{"num_hidden_layers": 8, "hidden_size": 896, "num_attention_heads": 7, "num_key_value_heads": 1, "head_dim": 128, "intermediate_size": 2368, "vocab_size": 32768, "hidden_act": "swiglu", "norm": "rmsnorm", "norm_place": "pre", "norm_eps": 1e-05, "positions": "rope", "rope_theta": 10000.0, "rope_fraction": 0.75, "qk_norm": true, "attn_scale": 0.0884, "bias": "none", "tie_word_embeddings": false, "parallel_block": false, "extras": ["capped logits"], "init": "uniform", "init_std_qkv": 0.0162, "init_std_o": 0.00405, "init_std_up": 0.0162, "init_std_down": 0.00249, "optimizer": "soap_variant", "learning_rate": 0.00173, "beta1": 0.95, "beta2": 0.95, "weight_decay": 0.68, "lr_head": 0.0136, "warmup_steps": 143, "schedule": "wsd", "decay_fraction": 0.689, "decay_shape": "pow", "final_lr_fraction": 0.05, "batch_tokens": 262144, "max_seq_len": 512, "doc_mask": false, "train_tokens": 759700000, "max_steps": 2899, "dataset": "wikipedia_en"}
Each number is 128 + 24 x the weight over the matrix's rms, rounded and kept within 0 to 255. Layers, rows and columns count from 0.

# layer 4 MLP gate, 2368x896, rms 0.0323, rows 351-399, columns 832-895
[[158 159  99 129 147 165 160 147  64 165 124 180 109 135 112 131 140 163 109 130 119 141 115 109  89 125 139 109 156 122 126 101 128 161 121 146 142 126 148 121 123 110 121 140 135 125  99 135 124 172 156 121 118 129 150 122 140 134 136 133 110 127  94 128]
 [123 119 111 203 123  86 137 105 136 101 148  83 104 105 106 100 116 123 118 155 122 122 142 170 175 147 124 161 109 131 106 105 106  89 126 149 156 122 102 124 134 126  95 133 182 163 104 173 147 120  96 128  93  88 138 112 160 117  99 105 164 103 134 189]
 [172 149 140 147 112 150 139 113 132  96 100 163  89 108 106 121 111 149  71 146 106 168 151  96 140 176 134 108 143 114 150 102 121 133 151  84 161 142 122 178 129 160 107  73 131 116 147 103 155  83  90  95 129  91 125 159 166 179 143 125 173 103  94 148]
 [147 111 105 137 148 156  98 149 141 117 121  93 140 128 142 148 122 130 119 127 165 151 157 133 152 145 163 141 154 119 121 104 157 125 138 140 146 126 172 139 122 125  93 164  93 132 170 112 143 153 138 150 124 108 165 129 120 123 127 176 129 110 163 121]
 [116 150 146 153 124 113 116 133 103 140 149 105 103 143 157 136 100 171 112 127 116 153 123 162  82 125 116  95 134 163 119 130 139 159 128 112  93 137 135  83 134 145  80 186 153  91 127 109 174 148 150  72 149 136  82 112 141 146 101 123 136  96 144 161]
 [132 154  99  93 147 127 133  96 112 150 128 150 142 160 115 147 125 157 145 120  86 128 141 119 131 154 123 128 140 132 151 135 121 149 139 128 137 136 130 143 123  95 137 154 114 120 157 128 148 185 141 135 134  85 115 129 112 133 136 143 118 106 126 117]
 [102 147 125  98 134 120  99 105 138 117 140  76 103 110  87  96 108  91  96 129 124 120 134 124 116 186 166  92 104 117 131 117  81 165 126 150 145 131 100 119  89 132 112 139 175 103 151 140  95 133 129 163 139 114  95 130 101  97 132 123 168 110 138 152]
 [133 106 137 102 136 145 125 116 109 141 124 137 103 109 152 153 114 119 124 137 140 127 151 142 113 146 125 129 152  59 123 116 166 140 125 119 151 110 177 120 136 110 105 104 116 106  88 188 145 117 117 117 134 153 149 142 146 124 138 170 162 124 104 141]
 [138 140 170 131 143 130 156 122 157 165 154 126 113 157 146 142 160 117 118 127 142 141 113  45 141 120 143 139  83 149 122 141 183 127 125 139 134 129 107 152 116 118 169  77 137 129 113 122 120 144 162 161 138 144 131 144 167 180 125 133  96 160 106 146]
 [ 93 160 108 123 160  86 134 147 120 112 198 128 118 158  96 129 183  97 134 147 110 152 113 128 121 148 129 119 151 158 101 152 104 118 152 102 106 163 142 139 127 123 127 122 149 210 130 151 140 121  94 118 141 156 149 192 170 179 138 102 104 129 125 146]
 [131 101 132 153  93 102 167  98 108 200 108 155 139 130 125 128 116 110 188 126 121 166 115 165 115 152 157 119 129 147 112 134 116 180 125 140 161 125 156 114 141 111 154 168  91 173 148 180 151 115 128 132 110 109  72  82 109 133 120 145 158 104 108 136]
 [114 119 132 101  93 125 142 152 112 155 132 146 102  49 116 151  87 182  89 165 143  91 125 113 124 126  95 161 167 115 175 121 133 123 172 121 149 160 164 102 147 144 134 158 115 156 137 158 156 133 138 107 141 128 135 105 115 157 173 141  86 104 110 153]
 [129 141 104 177 141 138 135 117 132  91  92 125 131 162 133 114 127 155 104 130 123 164 138 102 177 119 144 181 120 106 182  96 127 123 155 161 114 100 110 111 118 110 103 138  89 122 135 107 147 112  91 124 134 158 109 114 109  82 133 110 117 108 142 138]
 [143 138  98 108 138 118 113 148  70 135 137 156 105 124 143 142 121 134 103 144 128 136  93 145 124 139 107 115 122 159 161 134 119  95 119 154 119 132 131 141 151 127 122 119 110 134 129  98 118 163 152 152 107 124 150 113 114 120 127  93 119 122 125 120]
 [126  91 139  98 121 132 147 111 166 152 155 101 107 132 110 117 108 130 118 174 143 100 135 130 119 117 108  62 164 182 158 120 153  49 102 129 123 105 105 120  98 114 150 127 121 150 140 164 167 129  97 108 119 140 141 148 165  98  96 209 141 103 138 144]
 [102 177 111 146 147 126 171 127 146 140 145 109 124 151 123 101 128 128 149 118 134 154 101 101 146 146 124 140 133 131 155  90 105 127 108 156 120 148 156 136  97 116 155 156 163 167 111 160 130 139 123 136 142 133 143 138 127 132 106  90 112 113  93 142]
 [158 105 129 132 117 156  95 178 118 156 140 136 129 101 137 113 176 145 126 111 167 167 123 129 148  98 160 163  98 146 157 127 139 127 151 142 121  95 162 161 132 155 121 132 115 106 135 123 124 117 129 114 121 138 122 149 141 114 146  79  77 153 138  95]
 [141 149 151 127 136 134 138 141 105 153 132 107 121 163 106 113 183 101 163 120 145 124 104 182 148  97 102 126 161 109 141 139 114 122 141 138 144 102  64 167 112 115 147 126 113 179 116 140  87 143 143  93 100 127 114 206 115 139 135 112 101 137 111 152]
 [151 152 156 129 103 117 111 137 124 148 118 145 152 117 139 121 135 120 128 100 134 143 104 109 114 166 139 154 131 145 100 124 119 101 116 113 160 127 113 158 150 118  94 116 135 100 158 134 112  86  71 151 174 107 157 118 140 142 107  95 154 126 164 142]
 [161 106 143 121 113 117 154 130 105 144 126 148 146 127 131 138 108 148 176 146  90  91 147 120 129 147 157 132 142 159 129 132 105 135 183 110 150 111 154 149  99 158 103 124 146 143  98 138 149 161 114 116 151 109 121 115 136  97 126 139 110 116 140 116]
 [ 89 133 117  95 138 106 115 165 147  94 139 130  88 125 136 141 118 159 136  84 132 160 130 133 162 100 168 117  84 122 172 121 149 130  93 121 109 156  85 128 136 116 126 109 112 103 159 102 143 130 164 120 216 123 140 158 126 130 138 126 161 127 152 136]
 [134 166 125 158 120 137 146 136  99  94 112 138 169 106 150 137 122 128 109 128 139 102 126 116 141 124 125 104 138 123 139 137 147 162 117 132 188 152 185 137 123 123 129 127 124 111 124 194 140 117 161 129 126 114 100 137 118 155  97 158 131 172  80  86]
 [152 124 169 124  98 135 210 102 129  73 140 147 104 125 140  49  83 170 100 111 140 161 140 152 107 119 143  97 108 130 126 137 111 119 144 140 168 133 121 131 174 130 132 200 103 140 148 160 138 130 181 124 145 132 101 139 125 113 113 121 134 156 144 129]
 [115 156 127 113 122 152 134 139 154 128 108 124  59 162 133 116 175 140 152 151 117 143 138 157 113 117 162  93 146 115  90 126 133  90  95 104 131 164 156 132 134 122 139 156 154  85  87 152 148 126 133 154 100 129 173 106 114 138 142 154 117 143 116 170]
 [129 138 159 135 117 119 148 166 101 135 127 116 100 138 114  99 100  90 164 121 189 173 140 108 175 120 100 117 174 112 131 103 138 117 133 110 116 174 141  88 143 152 150 157 134 138 137 112 131 154 133  71  82  90  72 158 153 157 131 110 145 123 111 147]
 [ 96 116 173 119 150 112 108 161 122 140  93 195 126 151 145 111  89 136 113 135 105  99 122  84 101 122 102 115 140 124 147 164 116 134  84 123 169 145 165 121 149 126 131  92 100 132 135 140 144 111  87 145 157  96 127 113  81  97 116 136 116 152 106 124]
 [134 109 124 152 152  78  84 152 144 105 112 161 135 127 141 142 104 146 121 174 127 123 106 144 173 108 173 117  97  99 134 173  89 147 119  87 111  85 126 100 118 149 132 134 136 148 100 131 149 154 130 147 117 149 156 125 155 100 171 134 116 110 126 147]
 [ 91  99 148 103  92 125 133 157 145 151 104 116 132 126 143 136 115 129 158 105 148 150 114 140 126 121 164 129 112 120 101  80  84 123 135 140 128 117 133 176 161 136 120  81 109 140  84 139 153 138  95 130  92  95 172 129  99 105 141 107 150 133 108  80]
 [132 130 125 105 125 152  77 137 111 144 127  96 136 105 150 103  77 111 135 170 160 124 170 158 159 126 132 124 181 160 126 140 150 133  85 162 101 142 145 152  79  78 135 173 101  90  96 130 137 131 139 156 140 113 110 159 119 107 156 114 130 105 138 126]
 [122 143  78 173 168 160 121 147 126 115 125 117 100 135 114  75 127 160 148 145 121 131 114 133 136 104 153 165 173 107 156 175 142 116  91 104 128 123 150  91 101 108 118 149 124 126 101 180 153 154 147 125 112 137 127 178 105 126 128 165  84 101 108 126]
 [132 125 135 122 106 154 184 115 154 135 170 124 115 163 182 124 157 169 184 145 149 130 146 117 110 138 133 157 118 134 106 136 119 136  91 155 136 127  97 123 195 136 137 130 191  94 135 134 111 147 112 116 152 165 136 125 101 150 119 164 125 159 165 156]
 [ 91 149 155 125 121 115 115 148 120 101 126 151 156 117 135  82 125 149 117 146 145 117 154 134 172  67 168 118 127 156 103 162 152 148  75 139  82 156 141  91 105 122 119 135 136 138 105 156 104  89 170 120 107 140 129 146 151 142 118 179 126 103 156 115]
 [107  90 124 106 161 109 142  94 125 102 114 115 153 130  97 123 150 151 115 121 146 108 100 116 123 112 121 105 132 162 113 177 151 147 134 121 142 192 172 154 159  91 101  71 159 144 164 152 154 141 136 122 143  87 101 140 101 148 114 139 114 138 119 116]
 [126 113 141 155 133  86 116 107  85 143 130 115 114 166 141 136 111 145  74 105  93 127 130 100 117 110 100 131 153 130 129 117 188 111 119 112 165 158 116 170 133 116 162 152 120 167 115 183 114 141 139 144 147 125 112 155 129 107 113 117  85 153 132 136]
 [132 134 106 131 116 166 138 130 126 145 127 121 125 130 111 104 128 111 128 112 119 146 135  65 133 121 148 141 116 129 143 106 165 140 127 131  98 141 115 149 168 126 125 152  94 103 134 119 131 108 110 114 154 146 144 118 113  83 146 127 143  77 146 109]
 [160 122  91 146 152 139 125 162 128 126 123 147 117 137 142 144  90 139 133 145 142 108 128 125 170 138 101 138 139 141 157 158  95 133 115 129 147 112 128  69 155 101 128 109 142 131 142 126 111 165  99 147 141 142 139 162 138 137 112 141 133 116 111 161]
 [109  72 140 103 136 100 160 165 145 173 130 106 133 154 114 119 167 131 135 137 143 144 151 138 152 172 123  79 191 112 131 136 143  93 136 112 171 147 127 114 118 172 104 120 122 166 139 156 139 119 118 141  95 121 143 110 136 105  93 140 124 121 100 136]
 [110 109 125 151 130 124 124 141 146 125 183 148 130 184 100 107 147 109 145 109 127 144  97  89 111 123  93 129 100 102  94 122 163 165 126 107 101 126 143 179 141 121 127 131 137 162 147 106 117 132 138 134 154 161  98 102 192 113 139 119 109 131 175 118]
 [175  92  98 159 146 126 128  94  87 103 120  65 158 116 116 131 135 159 143 137  91 121 115 137 143 146 137 136 128 136  85 144 143 117  94 138 125 138 110  91 119 137 123  91 136 111 109 110 151 127 118 130 105 131 130  86 121 106  92 117  98 106 109 127]
 [183 153 123 121 125 125 151 119 130 131  93 136 108 128 136 172 116 159 150 117 134 145  71 101 137 133 142 106  91 173 119 126 159 124 116 159 100  95 130 115 168 144 129 103  95 147 113 133  89 146 112 141 181 171 138 133 125 134  76 138 179 115 132  77]
 [125 131 139  86 145 137 169 111 124 133 146 152 106 122 162 120 118  92 130 123 147 130 136 156 140 161 110 115 106 144  82 157 153 108 127 131 162 145 178 122 119 114 153 152  75  89  96 148 139 115 123  97 112 129 107 125 133  86 147 133 108  84  83 133]
 [ 87 141 164 146 126 110 139 127 141 120 160 143 111 101 147 172 109 131  63 122 132  94 134 137 146 119  81 162 122 151  60  95 147  98 129 120 138 137  83 162 118 139 137 170 151 111 150 109 126 134 115 163 130 135 116 140 162 152 152 130 101 134 151 148]
 [133 129 150 122 158 136 149 113 128 101 151 161  83 107  96 137 153 104 114 126 199 110 161 141 161  97 154 128 133 140 131 143 112 148 170 144 140 116  92 125 109 154 139 170 153 187 110 148 137 134 122 112 135 152 156 136 149 119 103  85 136 127 113 108]
 [134 133 155 127  79 127  83 135 134 121 141 148 111  68 126 125 152 148 164 152 113 129 106 119 152  73 145 122 130 101 125  91 140 153 117 143 150 141 104 102  72 162 120 124 133 133 121 128 128 161  92 134 103  95 131 116 155 141 129 128 126 139 116 151]
 [119 100 183 104 133 102 158 108  89 147  76 159 103 110  94 112 134 125 112  79 140 122 105 116 181 111 116  95 129 135 154 112 107 130 129 127 170 145 132 146 138 154 122 154  94  94 108 140 131 142 144 148 148 126 156 149  93 117 112 143 165 128 114  66]
 [ 99 120 177  89  71  96 115 188  93 125  75 105 146 147 169 120 161 116  86 104 159 126  85 120 104 110 142 128 174 159 106 117 105 133 193 126 148 118 115 113  86 107 155 111 133 121 170 116 118 146 109 160  97 170 148  99 115 106 139 113 111 134 153 165]
 [145 125 119 119 138 114 148 114 139 148  90 120 171 124 123 150 101 141 133  90 114 118  63  87 111 130 128 114 167 115 150 119 143  93  90 126 128 149 134 171 136 134 104 126  97 131 128 101  96 162 146 166 114 152 163 137 138 137 131 144 129 109 174  98]
 [113 180 153 141 123 133 141 161 112  89 104 168 118 155 133 135 130 150 137 107 149 146 116 100 117 108  78 143 135 135 131 106 130 123 147 119 113 123 128 140 155 140  95  60 167 151  98 100 130 126  89 141 130 100 149 132  86 106  91 158 102 142 108 123]
 [126 138  92  69 179 129 111 107 131 100 116 135 134  79 157 115 142 132 110 145 111 118 101 142 157 155 104 129 117  99 164 139 141 128 143 165 144  80 103 187 155 213 167 123 151 106  79 165 118 168 156 126 117 161 136 118 122  52 120 141 143 122 128 140]]